config.toml
hidden_size = 320
num_attention_heads = 5
tie_word_embeddings = true
final_lr_fraction = 0.0
train_tokens = 691000000
Each number is 128 + 24 x the weight over the matrix's rms, rounded and kept within 0 to 255. Layers, rows and columns count from 0. Numbers have three digits each.

# layer 3 MLP down (transposed), 640x320, rms 0.0779, rows 197-254, columns 240-319
087146132104146090177075111125154166075130166100112081106126103131119153157149134163139072138120183152130111141137099170087155136141070096108149155107122145110101152104149129102109108117163125107141139123121099159142145139127127118148111125
113114119104143111129133103157130120161146179119136157159119141141096102116148141133142133102089132129127129155177114148074168131097162146184098161113130090090155104125112112173101147130178139121141120113154122118134172150112116156117164161
143151131115129141109154120107090111145097105125147105154128111098131117156158112092130102134132126167146130126101112054129113131117123153145090132164154157130114121157100148138135157079149143140108102120122175123155115133124118145145153155
121130135125110102119112087106151141124158107112099118124119125097105119159145135114158129105104082140128174097107168136106144142125133129094122106177112132125141118139092145119086142156149103156153129119155152128147144131139112152123119174
166122134124099147126149077077117165130145133149135134111104122118107152119147128111124134104200108108140149096121126135117111147163134151125143153117132146077132139145159132121145128134081116141121166149117167089147106105122125157094133154
174145144133118149102160097140162102117113133138107117110109078131150116156103097133120125127140109118156115114148132105134138108138179118101106119129116146155138090137098126153134155160099131144132121096119133158117119148198113131149111131
141116120204109112162176159144089106160168084083098110114115169120113119132131151120118094150144124140129132142107120153127136096141147137127131095129080138109165081132115132156128137117169149120167110147119130148137074101157129154136109142
152179158101065110136129162096120097113123090172143126094141103112143099126091105164123093122132131116159106112135108119136128131087105153105109130120142126171099106127148142100160109146137118120094147138168125125106108130180133116151109105
128157123127143135144087126119120105131116140127114144149162144138144120142137132101055118155102129134178112145119126110158146125127121132147127135110100153093103136145135160125086121157100154147089141083107160119084107139134099120135151139
160119110144110095145167091150139108157105130116109131137108142124165101084135137119168112149139113140137104133102134129157119138148146075119128114180083144156163155128154160123135118090147141117125153186123152103110109092117128122145116146
114147122140162122100118130127107110138103110128133090110157085144099139112159130153179089112098095113189115136134123158139135162124134127170150122110152162117143142131102142110134154115085132141113071060159122089113118081109120127100101127
125106076102135114104136135126115113069143150116133121109131113109106151134079063127133143108149128134143126163125174151143132141102162106160141114133124111139144129107114143124146109097132115082090141118138149079128107118147135067132114115
154114119147124168177126139139136085155127160141163135148143112130103133160141151134122112119068132115142106115129127141120113091169148110091097156127126128113142128136171170142093141126082124153107126130120107092128108144111133093120128096
112117175097168151169114146128143116161097099121093163130126132095149101091157129095138108136126130108124155130139091088155156140142127109120093151155149140148090195118101137148103139116133120134119075137109106146115111122126153118111145110
138154130115088115125164162111160107141162097109225129128174096111115142108107160133143102141116146172162110188159157127111156107138159131109170119131112127142107119094148093121122151127091133099139152139110144107148108115122141128126137118
167144090153102118090120130103099130113162119129169099156120142101114105112115152134129177138131107126117133098112142127107139133153115148127075102125133121151124131111108123072127126144144109066151092099082062156178113076110144144079102129
173091079151122148119133106137137099140170132151146146144145156123106116114124137144086138131121121119146108148099111158138147126125146097110150133124115115112118155146131134147136119182101130108139102124082107150144128117111138143135110150
055087157105146118165134137131151140130152096109091109146166148136103122149146116115106145165130117152191107106121135113119080108119111132104098105095132108146083095123141116135099145096146161159073158148167127146132133168114155090162118099
138123108143131110110149073104088102123119126138132100124130124120130108149168123111104105080149108137186135122103118127103147134153127121107146138107122116144122155141126129135107142155149130134116108129138117122148132119146111161115136103
112134130148124135142118075090155128122124142094153104159166142087126115118138102134132096119193138142107123154105151131156129110150100118104161102126076098134145137124113148116131178170097113098147140138170148118137134138105132163116142112
138130150142147164137104147158143126112087114148092158098129149130128151156140134116111158129098134102117128096117141127129136118125111143143117125086127127149132136183113105149138148146132133124137114130125122108113098148130131121169135112
123116153112158101162174136126100133151122113098079187148145137070137151113136106135140130152157123118060141086113153112137113137075141121166127142157125155119147111120089171126113111117132125141126149164151170122112070153082149116130134108
130121140146154149153154149135105105111122109120186109137093135117129113125128134147128153140104154141120116123134108139128093111113084179120134148112157111119085133161105118135146124142149116113082109110092102122135135104132126134140157159
106129117118135100132162116115140097136148092184135155154112100186118134136106160128142120117056151119129117098146117106218079124153098137115163197135112144096163111119166099106126106148140136168129129106168123115114125134120158104121150140
111121190180120140113091138153155116125164127102133161102169153124108112155104146119134137139130142122157143096099132169132092117103144138138116168101144092118106094130116136132112142113138176102139117129109086117085170125141120156101113177
115119162108109178088112120134143125134125113132112146074108123106134166109140190100108126095137131105121165157120125114112154139100142112113149159164117150194162131134149118145134131143129136105150104102121096133151094097125141161124140100
115099127105096099133124099140100124140140125166132150120143125122115117115144125160114149127126171115181112120147141122064193131137105080120157109126129146115107088109116125116131131134107156147147115125183144131136147084129127142112077144
105145117124120148145078129150133135115094111152130111088096091114110111093074156138126132091134105159107092117150094134167153156132163105117136130092109125108136143172119164098126101150167132126139119127173130129160090130121149163120130100
115181139127184111126130110147099121129165115119098155095170125132113117186124157110121091108120112095120147130111087087115164133118095129127141125145146117111110157156128124138117104098123125107166074093112154131094087148127087141129116126
156132158110129127135152115130125116138110143164135130170132156120127126125173124113110125131137125086162087094119111110134151130077165138129136138141078186123150121127116136128154139106133129137141131101124119125125146138161163102125103152
142101130096111129102107117146132144113120128132131112088153105137133130110143149156118167123096169109091108093148127140119152153097112147117125133094103123104078094144158159119108159099171119120132119132116147110153093127119142128151125070
152133171138172133151132100097154082115145132144100112128128112103123140094133150109115158108123119119105148118147150110154106158142102137094085104114122153124111129092126122154139122081072129166135123148145136121168117114156102171100164148
177124106092108100135160176129097112121155124134087144118158154118090124145122103156151093119148141128146127125092142117108116162138114113148083106170110138109145117158141140147113116129179144118125086137107128145131168120159119121128163127
099145100138131136134117079142182123120131145111162102130115132155107135129170094155131107136148195141115120125117090121146108132135112085137091099122097142169115141130135130134122146126112159095116148102122147140135124143143133144141083104
099125104106124130093152129125190123115119151133107105154164081134145116126145140102130144152122198130108135135107093121088107141092106111126121104149113164094137132127125135123111051143114075083119130126185130139124156139139137131128152136
142149079077125093114139109077098105129079166131137148128115131159131110139159088115083132082118089133140143110104088131156097148153120120161114126160132114194091159130116114138131145084102105141121120127106146110104116136171118132119111159
144122108127162154095110155158147151123161150135129118138140121129120136126131121135086138080170137141120148097118136151115084118098110148118106164115138104121121118118130100132145182120129109132125147126117171134122111138124132097137111166
128086091107139101120121193139076103112127145141102142150125164119108162124118155159142150183127141133122114129147149119092118155134152143123093150145116140108075161098120190108143103116158113093101113111084137167122099123116098117118146154
086138149165097117122099146111107152143114144118145126101126097093104120171150138144089174158169144145132074177074140088154162126109085140088133152099098113169109128093169135137118119145105103155132159116144172126143153132132139149162144130
142158125098129161123160120138148170164135074114156131108141115126108110102103124139125143129136142129144156126128145123126154139088105162150127108167157151116130137090138107089154186100099148131141135178160128131081142134173163113106120123
133093065188116111098112152105148137140130153114127136123117125103110192108106137137091143142115142120116106156116146122128151140146161117145118149117120140122110131092083139115108068147132144135138136104150168120111117135135100130136145137
151112152106170114121143133152098138087162165104181155124110137112109149115097103149102153135148136108064128147129125154146114122163119117133141107110143122086081102097146109110117120147106107133105131157112133100128136139138145110124116159
110080124145141176109141160182138083134130120108163134123099137160134092136135144137160114095140129156123164128128109133100104138153155104131102142149135132146133125117093146139150153168124119192085129140122120144087089130119182068135121141
086107134112127090137113156113143126155142108107078119152090188114100128068134132116115074157166127128153150156095102133159107151145105142141134108118139133148103187127114122112134133179184115140127176146150123096124125163094137101139096110
139132142120148153128122124084117140135118146154141113168095120124138153122149141144114102148131120062110180172087151109152138134154099091139115120120096160180139125096142097107122135119119146150093119130087125072157130081139120128102104105
103140125165125117138143145147124129130120109115134130124172126131128127170106106133148131124130155123144127116152133123132144123137067152158133115133124140129112086113127091104131169139125132179116129108145116152141147128145117138127119103
129134122171154213099139139117129144138150123148179097118125107147093091129145095135134146137090121091175129173118149146100137098107101133144115136112115116107158139177131138141163102179066121157159159133118110140094113122106142128125129113
094101128097124065130103111113111139126141130140088145138143145127148130146106108188091152154110125126156121137118119119137108143102093124125118146137142109143153100133133124122121104170129141112085122169144140147120156151124099093194134121
142118128102175168166076096146126153124090153099069170123102105166172143153109096113141128100098165126106128143101129112081112152155126144106096153100140100142109148148152112149168102128071157180152140123123134117162149111095111163147093131
143186058099126171140119119126155151108129144066192152121127115129123133126105145127083104101119122107145117149148091169140120114173111127083111143102111144174086091123152127100141143116115132124125095100148103107112113111113089134116127113
132132080086139112079134103129127120142114152128129153170124101102142136115124108122122135129117146165101107164141136175112110123123130137120162112138133129137149138150126102107156147127118189191083113144113125095171141126148147130119152119
087115106131152133114140075135134134131124128092080171147137142141151136134128146157145132135104161129153136093103137131140087164158112141134082097107105123120097133127137096138131138105150142138097136141172115161106132137145138133128095181
156184120158141132126156156099157137122109099173137121145149124094146120123110152122129129083120119104125142120136081127133120110128109142151120106126140146085128155130106128130107155093090104138150120120105109155131127120132127128091147096
154130143121083119105137113146121144093100108137172111092090124133150107133176157143138135107138135109154141129179075141122130125137130081145153139127137153101127124141136104089148142091099147150165129110200095133111172124132130127090126090
140158099084140131143145113122137153119118141114157156139119084143139099123151183122106117105117101130189149145145077174163185106119134130136134168133117148145135111129175137112121130093117151143152144127083089133120138116122103116115125125
137096152120089122125142122108137154164149095125118188164133139133126078133114126109162139157144136166126097128091149112135170118109097102118128140122121123107101107103109148150156126131140131121168138144114096088093101154127140067145135146
089171104089185152132127090112198194126126112128117147155124128089078122168160081130169136099108113162165122138153125157144153084101117118129129119101128153130127117151123133110111121143117109139132121113145091146105119108132067124163142099
084163124124131083168124102116103155121077096104127157140142124161144124143122135146145132137121120138155109095125122125109070124151158114163136169127161143125146152133143146124142108148106124142142185137114161133094128129088145099154134126
# layer 3 MLP gate, 640x320, rms 0.0826, rows 198-255, columns 240-319
127105112090117137160161130155154096175151170115106138169101095140139127155134132124133194150111089139107116141159128141102119133111188092185109112098136136113118108130167128173099111090129130150151101145152093112126173142094134124140168193
132104148179086121120138127101148079078141153119126116116093158173131123153146139158155062110070137082157161125127190141110173121110134124093186128098164120081179149135129075114133066124105127131111167128106116119130186164104082126104161143
112106166134111159134091141118126120139150145182146128120098131126082121082112123122163171139167147167102120121120145137122120138110111172133156132124136119147121114122159133157095131133116121131111132088108125099132125113065110099109104118
131094104156141169147162141109123128139134123094142115095092136145125132109143124109176104149162127125160102144136131122116105120163114123108107144121159159148060135137103152131158140099116161120168101142155146168149134122106128104141148128
158125126127121110085088131110120127116150127146108129100128124131136103122127132095069103127121157118144104105160102136119125097111148108076160130143125148150092115160063146108141112161107164095113158117107102096157082094109135132110075099
131121110158140163159122117124095111147139154147162094121089154144150157143082140122135147114137136179111139168108127122131127114156146121118143121105134095164152089133166121125133087121105132125131118143133135158153107105125154135139126148
100107104143119112123114122119116135161150149115209199142099154189153155138104164127122185128131119153113165120129129142089131095112165126126117123118082128108135140151123099155157129132155141126146119114085151093148112113108145143120159128
165153121174083134134139143171117141101165110113130125127125065139149056137136155101145111130068141123149098092152108115157105139123133127125104179156094137113095140119114146101155132146161073115084142137136120128095134140144128137131106129
109137088141091164119136090103118122122122138126119090138111166145135133167157127132150108143143132170143152102120139137088109115103135133119120091103145119158120151100181095131126154178138112087106093109134076156124129144157156114157127094
092160109085134159117161147167143133177141121111116161143145144133128137132162130110140103180105185094125134122098138172107140102109167129164095137130152123191177107114103164139142095084074135154138152154140132113114130102135139115156111115
120133109154140132128085160130135110118136149075156124155118112115131139129154140101096145108173135113104183102080110100139150171120120137155155093120138119081133108150100159153143107126120108095136132110122118140112158154115163146143107113
108075121144137137072200172145124088154156115103115116086113137137094150111128159099152102126127093120135100128157163174145118104114094128155090079142059137120161127184117134124133127123106116175104127082089116133157112137135164099174138100
146157093103106102123121133152163124136150141158124099118140123140092130106115141104120088151115057132150096155136158137125148089119136144117155118122083149151121136160158104087179114144145172093183179109136141156118171141122119137124120149
104128116101161121129110147163131073117134091141139110102113153134097114108173156130184139146094148081191078136125121057093132121144125101119094101101139132164129116105130161117155128116116116173145145131148137129104141149112131075128166156
167157147116134111116136123111129115128143132137116107102107154176131136139136121130129158151092126137128101096131148099134123112142117137098069122138134136118136128123142110117158113160148114118134126192098110129129079082096150133116114153
131098156144131159116128175110104126128117114162160100152131099146099146115120128123104118164132108109157139163126100171074132122134143099094148154104168111133109119164109124183171137144088184133123138136150114142135132100142113130096125111
093057136133149156132101167152101087133097099130124108116128153124124132149135125124106108125146136074132154138155096137109063107123118122114117090123152102151091090101145146129134104094123144126181136135144133180123129110162152110165138133
119091117123113187130144151168135151109123153115145153097122114145157116075102099104143179137131161103092137127079134138089134115099151109158149139133114174166103119133095137126183106166103156123145137103128113101115168134131149089144169103
129149119165161140098119127092114145113144113118160087123137136097117096119156095148092083099180153142076135129127144128135147122125101114107146116145089107142151103131122124108107106156147125088154149097123141145184075130156130140127152089
108129119136097170126185156119105103125109116113104123137185152114136127148180119110128112122088112087159137099124104074145085130095097119102100136078123108159142127162125144148147095112126151120157149121171118105101127167103149129122141172
088113088104151118177145128135114141131134126109120165109132142122132121116146132161133116140167120127124124184133093091145156147076139127132123128153159108124127138139157095163097133101135141150160172140110100161109134093149111131127125173
106108156157137106075094113145118159111135135165140131070148114101170134133114119138094123117108156138141120160115145110150157106079132113120131115095091118116134122138163171102139125166109093156188088149167110164174122149117131146177172167
125072145158150128115131117114113099123150169165134117128144089103137128132142097102132090211151136166168158125098092150120142093099162113114131086116132071151122125120103110113177141106117157159147090120133127109097108114127133141102059135
081058157185131098110153216140177113089140096099129134126136118119099103144096113111152097158125096099107137154134126116144099091134164118086131153103099137120159118138130170129154128132118137139124090175122124143103118122139121107136146141
112115169144140137118149124123129131139154106128077130096145161112130094152077132143136094141090146104137127161121166121113105153129146132123104159133118187112133085116134145158181146115168161143115111119165143125104118108149155119119116125
138138169138103103073067142090135145122130135108097149180128117137143129141118108179140166100076139144114145162101112144140135108147109115135133131199075124137109126166141139130119127151072146107153153108121159111119126172133108110117138110
131144132141102140137098130131142124124176145090132119148148126143131188119212121164120131160170122152113087138116146115088107093110146163057146133131137079128093114138152123154093144154099095083091167133131158136120142144150162084136202145
138093088117137125103163176171122094131142110122130168131147098148147143152136099095148144171135110078111117133072118122114116108156163135117153087117104152128144154118137132095101113093119130134164127138093126146122143108132147077148166169
113157107119116156116141110154111092075175149114114104146188151118123119132111132136111133102127134123118140131068083092134130123146055116106151122151209123158126114140139125131151119138150088088120108112094110128125154136131123147095095095
073148110179114145115093144088149161144165159160125135137134095170123159079100147137141093153105147125097146093126138136073118134096119117143135134157134142121090108135101124131136136122161139136125149098120142132116136143120152076147112142
120184137134093159157136135093092126155137138125182120141123082139140118128168110108105129120144118114123136149146103134123117144152129122125121107168146112108092144171146141155118119139155124122144131160122114122140141161114101132126110097
107107167172082130112148139092133153150140154107139112130125159103090117127189105128134140133146146139107142122122139120127122097121116111115109110082128146109158120134174131123132140136092132135150128119147120109139094145138123167112128100
142109130138123125178165157151110094101102119169141161136158107126077126122151115130144129121176112107106142129106119103132132111106112101180130133104139159089076157122125128120143109139131147121161139094128126100140149159100155137178106128
144122117125125163123148128107124136132119146111187147113142154123118156151137137135077130136117134138103112118113111083120144122137133111134138104138161124132098135148155121130097134110138133081139111147139105134122095118090077143100129120
110120142121154153143085110141113121090148134131128119089171124090113144091090130102154087154135150109101140096121150138139159120121106133090126094122141132099126093122139130111131116127133144121108124148158128105154136129085087112144134143
140124105123156140158102134129110139111123118130144111120119118088110117129111166099132165122119119152114153114151121119125069079121067109130119135113137114107111131139157101123150117105143134144146111123110109126089105105118141131136117114
130104111114087134114160165126113071112125129108127169107143092146153151123130115123104132119147095090101106104158097140145151134100150127080100150114119109079161121145130130131116158118152120108123119150116100164120139087145126086112098119
112124169153136132140129172125108150139143138144122144099125082154075109136156122112130134150110150137125134126104149160143121139165148127087172149132130141137113124117137106132145100091139122119155138102147157118143106159106118101164162082
077112100142144115101132153104180112150105151143122150126149155112130127126098121110138133152122134118115139130090114139132145148094124106135143142147096135130129053147095113137085080128165156098085132048087115131128117108089120137138146101
100139128106100131104084116117149139134138151139127122159094123149121131090136134149098136120164093151087152153118125141144112114121126109132101079133149116111100172093108132149132108105109091150138130133082138123119131149117111097081149109
139140138159102163089123133109116144161121121098159125114147139140123109122102141071102146123159122133144152117166158085132131124105110170110119114123164151098099136162123096110135097140130123123148090131131143087115144095140115174174123108
171129166147144157126118136094181173122125105131166107173137148127102127116153126135115093113115169099124091133119129092179117073124120121121136079089125093119170124146121162143108126198119143128148153127116156137090099149169094131125099118
133119131113106098119131117104142114114114139158127146113137121188136122121161165098138142121134128130169119150129111106117143118099109129120111105147123101126158101162144141130165087093108161159181146110120137141136154123121124092143162097
123131151132103109113158141164115125117148138083115123126127155137115143156100086104173133145126154181153131120204100176134119114102101113117097125167145113098149097176088157099157103149145114118144172140117141181142111137137128109109128121
158113133099101128182155131122160143139072154095139141122112134087138154144111114134119145136172132111145140171149132119106135149138123117114110109072100136099146110126111135129109086140166090161118104120163192119117107145158156096107124113
115111112099119100137139158090096095164126146135130153124142141120118118093118111136156119173140172086121150130097127114131130111150120137107149096159159082110118126114141135136138134122117119147121140152094082112147139162115151165179135143
173116131139085141127170121134130166090120130105113154134068112143125131122148143072108170118117114151159122115133160164140114150087155100126158111129159146150127149078116090133119117137096148165130111112166116103119099111124164179085116151
112089130122131133131150135125114089109155086083083155134152146155114140132116088137157099148162139153145163109117125132137130143160150128129163108133183109159131129125151120139102088169149087150057107167146126108091117160129102131196108126
132119172120134113131128138109076120157134151154092087143133131140127042120118070128106129120139121163130103097125146111124133101152156122151104126172134121140129136139113115119094114157143115141121165102098129136105112110156154149146145145
110132129181136142144111158096120141134193086146146126119152137158124121126109137098143112162174143061133161102095113090105173165124108110110128126154132101080118136133114131146132116153132112119125099105121102097133148126121122130148125116
153117114154135140120139144146135131165153167147141134138147136140126116158119151129087118116112110129143112154123133136135145095139092112127125141149129145099169123121084139193122137169131095106128123119122119099113094149125121102105164089
120097124149093134130145132119101081156186113123118115090074094141118143104142131070177120148062124064146102111126161150093145102134127117083130104146118136164115122093107091179152108156107136161168151118091125114146119132185119106142105131
135121121181150100135116154116135130125142141127106130109129120139133152132109108139118128142116177133110179165162154129128147126142105141134112157139127147078127096120124168135073145108146095141128116113104096104166146154076153162159132150
173127100116150118127136169094083132134149117108155140134115146112168126115119132130125172092113129137128140121122142175181133141111114141154138205154131126141122164111173124131145103111119141115131159119077105128130119135128163088105140122
125151121134180140138148148134124129140124100126122159103110142164137141151100118097132124103148152156107110173121146143109080113132111133118094108165143115105098141168115128135183167111104154087121106141116092131104092113131145098131120136
144167100121111101133133167151121093098110156126119100143092112140131107165162140143126109136099173096128085113113131119146158116122124140123123136122102120163159101133133150131142147148125132095120129135090154120118148142121118092132129109
136067127151156137156098158159159136151116122098136122151088120168196145097104125099182103138127121101151119060119163165109113136121110163112133113115104110128121138123140097127138138122125096134161124173104143073100165151168129128128127165
142125147124132110120107121116150135141159151181146105098080116139109139101075138150133120086117180109125123181126125132101164097102137133144129127123115133100184078110157166128156156164122128114153143096110118143159158140154125102121176198
# layer 3 MLP up, 640x320, rms 0.0807, rows 198-254, columns 240-319
124123164186137131139129139094101122157138156129144090117149140097133173163153096102126144124111105138141110105087091110134112131142090123066138097117154142197087147164138192099157163136076111135104157139125142139127136085129138109144097102
139157140173141139157097111140125119148152102180125155153170067112096143137126122143123106131172110209119125108107116096140165099109140150090180140147156138095130168106097111132095163112110178136117152143151136128133128180082128195117089124
124124099063110144124115108143129140085160110134081161114137146116192118115135147112160093139113114116124164093124124111145138136163141149108124133128124179153136100174112149138134115135136097123117136111118080100123169094152134156128130153
125108144101090123180123126153144146120107135124109100114144118089129084086141086140090159114100130181133167103124133127123119150142143133127164122141119137150098155115134132143129125124146143116096134116123089125157093122154146144134136131
105095113163162116123133128098160150135151163117131147101182198130122153122097147129147136157126138145124158136117134157136136126078151197119146182116141063137140165130120116137146103153119125122153114121134103155131128150110130157138101140
108136101093144100121149170085110097119120118158075120199128155127104106097131121152119127097118161137127121102109115122100141116104092144107125130140149088141119127084121112131110101105094134105090097146110166114127162123131134141115115089
137147084144166103105135121165081121118119149175147166098130101174106127146098152117117144144121106134132077128128144119118071154115133131107120161109121098102144113142189164131110120135112107112131126098113128138140145157113112120115155110
183151147091125106139123126118121154120114170115147112128106100125119152168112151116124138141165141149135160048113114143141114149129107098118150089153118127117091106104099138120126108134155093123127143130124139073116093119118141118171125114
147140136132069086108132142161159121106099209107123126113112134152159156121121142110139135096133093136095151131124096130150146136112144154132129122149125139141146139164144153116152125090094136125110117149157134072136105140110121138164150154
083166113139112125144120104105088134176094182068129086116165100125125144124148107153188109130097110110154133086118149214140125167176119132137108150111117143137150132118104141140105144132101143090097123123142117109137105082133135116120106126
116137137106128122131127122131143129152144101106123132143106121137163130118135138092146089154089097090093108123155151104094122148157137156113126110131142118097138131136112104107106109149173135124129107128115097135092090119116120127136156105
123132127112109204120122092121176142147134161125076115154108126072125085153127134109129101142119138134130129105144124139105109127152121133129152115077141183162162144110135133096124136115080128119097091167153129124099136167100165145104101108
118098136163080145151137143086150104104163156135118174093145143151135117136144136118147138088118126084124133089129132146101134174086113088127131123134118173093120150088128117123108132160098169134168148141181152170113095127151184143149122100
097118114110138167172145124093099144102121135174143144136132122149133123149154120141132095162153075123119161131121101101122142114126109134140109145112147128128078134166110076126122152066129082158143093133120167104122141115150147141139096143
137184117071110093109093124108112089121140120118133095152146119162142088131142118129139156148073135136087160102158207120126124149091149127113112114135117102157193148110104105105136137104140129165168137182139106142129113145130127134111145094
107107120133143136116134148121158126108088155158093108127111134148144155100099084145154148146097135141157151107132126147100116108121116109144117137156101102119134097133115120107110119094122142123089143136131116138129132128122151116163126170
141129137123123117121110130094156129132167145125160116165123160113121161118094138116091139122140117123131106138119092142127151102126132178138127135134136128143151108133172130153141104129128118159129116151083094126068136105114121113116130121
098085098134116176135136127130072123150172137116116120089136123088124156081137120125093070105116126118108129126131122114108106139101109151134140123154113073118097117124150116157170166122154096121065161109133123141123133128137110119158107134
128154133127141158107109142117132110167150135123130145105108112134105122117133121137088140126118130133196146101142136140147101129132139109128083122153142123112170156116147116140143109113112093124129105132135110121107126129140124150120122146
137116167122114121171103063101120114128135091156126122128143104076109120107124147115090130136138129161156151140129119165142126091113134119149154135127133131154105147121151118094097114129122099126176150142114108134097155123137110107139119138
106166124158060121158143120147168089105178147147166138112144165136147116131133181118115149112127124112152173193137126112113118127117164143110148151186168137124139136174108137092137103091123112130152146069100114151134136130147115131134109126
141141163148119131089138109145098153118114121117110129140141161140111124154146126130143136103139135091159118171136129106128177135114120156134147110125105086168115144105133102116116135108154152112135117177146095128111085163116094134127133133
102126130106122149142113090119119116106138124115088164134117128089100139139082123134116102140136112145126178125117118117121122127119095103133130077144118106153133147128108138107135135111122156134140161092132121123114147124084122166138132141
145131143148134102143098139074118122156119105107145098122121096110122148149136143170108171113113089120156113134137100133174176142100126104080125091134131139145103146131142135135126105087097087124141126082130102166157120121164113094144137142
164136132143151126101104134121104137131168134073135114090126138145110170130126159095110077086126115129118155125119161159124135162122137151135119178200130137157140129105124122156114124153154136110104116140100092138146123117168117111068145121
103121105085152134129131146152105114160105139109139091129100097101138111121161157099156147121103103114071140123080138124122126093101162164131093129168143105165128133124080165116144092085105094109129140123081118138117162109132117121148149109
093132145080089144141131080147149149139069094135116108090086132151132143105115146133152122112129134157082087107124134115119115129132148133114116159133089142162123170134138113121101111099137131145122164131172151090118136154112135094097147089
155106103142120138085128096143140121107135175139131114126143098103141136109081078148150164086144093104113118140104164117139159164172168135122129105120146148170132104092093143116152090107157057133112189150092127129151113130137110101153154146
118107128119166151128115129137120186143148162128147147105109109141165147081133151155135159107150134165091101077129160123118149137121135137131141129117118104089085126160107141111105136099118139124151133122114129107102113101168125105140126141
158125094101129127125113143135128138122136111129127096142120191136079097126102138110145124145100155107160117110111129115101140109132104130154153153146129124157109143107153165116148145169130131113141099133138114126132144089161108129107173167
108114163132178137116158105084140095135131107144148115144132123132159137132114111133117082124135131161144129136109100147127148095126148117138147142106134104130118152122146095135113160096137156128130072146108151147106134155131143071129160135
133139119142132122139127159162117094133109128148107145134132122140129102161098148143161078126175141162124166159118148126097178149148155137174123117146116154123139110097164162164132136139109136094147111092102134141109182145116121104151141149
125120115125095126120126113129147130152169155133129145149155093102139163127138112133128099146127118169098139103121157136159135156130146072149145173151091142114107129159089119140105140120117133096142183136118113088118061169136133116133135153
146103116126101148128125119102107123129170097108109125117117122150158148105104121149111160094120095107076149135104109125106130127156115130089107140091128128144085134133144111157126139120148173118105116142070141149093147115143138087100130156
079126058126119148111164094193123093091144135112167113104132112110107158137120154169128151118135126132145136150163152103144125152163134130159125113134142116096128113162117116125156123084145109154156121111140138094130157147103114148159133145
118106139155159116130182104136090124084157116123156082119134109117117086156136143121136131181133133058136149128136127125114088103156148108160161096125150132142143124130133115162120108171119155126137115131136112133126100136151116192126088142
164166133077126135170121106165113102103084131134123104152131168125100132154143141126159136127115115125077125096120096134088106121111118179121101146114115129110154122121127122140116082133136133082113133134099098137091103114119117082110163149
131085150110103088096122121131103114155116131109104113162172148085130110137157125160107137122139069131117125112131134143139135131150130144121149106172093133082080101124155112149084140107163161139099123128087111090137184141169142147089118208
130133142157168121129126122164148125134101163119124133094081119166111162091126151118151166107100152107121102124140158149136142137145142110154126161141109146125126095115074139107120145129110119137165161094159122130149127156164093107135098128
112165089102140096149075132095153127161118131151127139139121122163153131129165122129128106121089138117107078103114118107145144088122146121093051155130118136146102112148092108068092119139161148084130136119143156156114169168139108171162164140
130110131121174126123162126152116121137089139098139132162166144144143099155131139129160101123129158115136165118114087114122141092123146135142113100107114119131147138145117103130116129122122103143134129147137194156122104124094111114114156117
160142110100097120107162155120153162106161129149123136143173157081124127080125124113115131139127123109120113137129116114135144167121135137100154126113131139122081145104156117152143127131153120109124084111094137151112141108135124172118133141
163184092127160142119164109127109151133123113135143136109126074121137115093143105132108105141129146157140107107133154164156134122143115160131117077107137155118125149113172102109123167116114151157112128126130102125103107136127085132112129151
130133117152129125116102144120110127087168124133088138130126080144115108181157079125180143101132094098143143114146100105177140134137085120114133133132140099106140176137124116124072117081178086140108122157113157112158129144087102155116142133
098098112188173136093162139101163165111121124108125134122109114150132114127189129129105136136130214102119161123123169176153127132105124118150174161093128158143057111158134142108140129127141128105133140169155118077118141113104125100165125093
115139170122122143138129147123151169116140133162118086110147129155116133159091116117110110096099112115115136140122165133136147088140148118109159175112119129129138142138082156167100106141072123135181095121153165111147109103069104142153096160
109091105115134144160130114092140140157156143135152179126168149141133130144082074129104138134100120137142124093109169095167075114130126173127126146121154150116149111101165079108117103085132119122151159160144169112128135096132149131140099141
091121107115167125141095166148108168127121142113140101171112139108091087124133141147131099163143113127118120123115163156145176122116168108145141126130120128102170139131139132107151140171139111161132144133107128138151188127107114096151094126
124097164156117120157134148158122117138094134170128171151149137131137135092127130167149110117126126167120125133145152129116130094188114150130140164169135184126120105138126139124134160143120118083144105133140152172141098109079126149146117098
117128157179118115156132131118097155063149119171169128132127147170117164171185165140098129102132151107116108131124065136150159111110098144151134144135122139106112105166146148135138147110138129087148117120140093173130101125112107138137153096
137159138131123101131153139108155106146108158125139130162148136109100129134095103127104141109153130145155097160105114127111139093123114133169129114162123117134146154099110114104098133124146147119103146160136109099124165124115144118101079117
157131114127132163121141135110140116148126078100104144099133138097144156106121111083116154142127107100112138109121125125123145110128088126129145087110139127121142132098157117153161139084107170138148122140152131131160103162154109114101136102
140093086086122134154131109150120170123089141122131087147147105114130109146136080099114113126156124114118134133087158130144120115133158147106109143137107123147137155133099146131112134126146126127131147083129140106120200106073114132168123144
107157142115135192114090116099094142167120126095162128094112141128144138112151114110084149128149154155118158118094121119119104146151122138127128100136161175110147121148115161088143160148139115119103104138169151147105126127132128094136118097
150149118104130118125092126142149121097151171087155097130170133153140148188121100143114116114127122113093110128182086111145117121162124173153144153131149107108124129143143124163111132098131119105103119077140128155132118122145159170149124101
100108149165085103146122154141126090106103122120113165114152152138153143126113152153125121114157143141116161142148133156123134125128103075097134130147135075133148121133124153126145208124092133130151115150133138153111141152144145115138182168
135110110125141112143121118105139071122136145124109119084109126137144124127117080087167102116131091123140107115141179180133146166154138123118121109116103110139088120135141101093109103116128097108097058108104136126162151132143165132144149111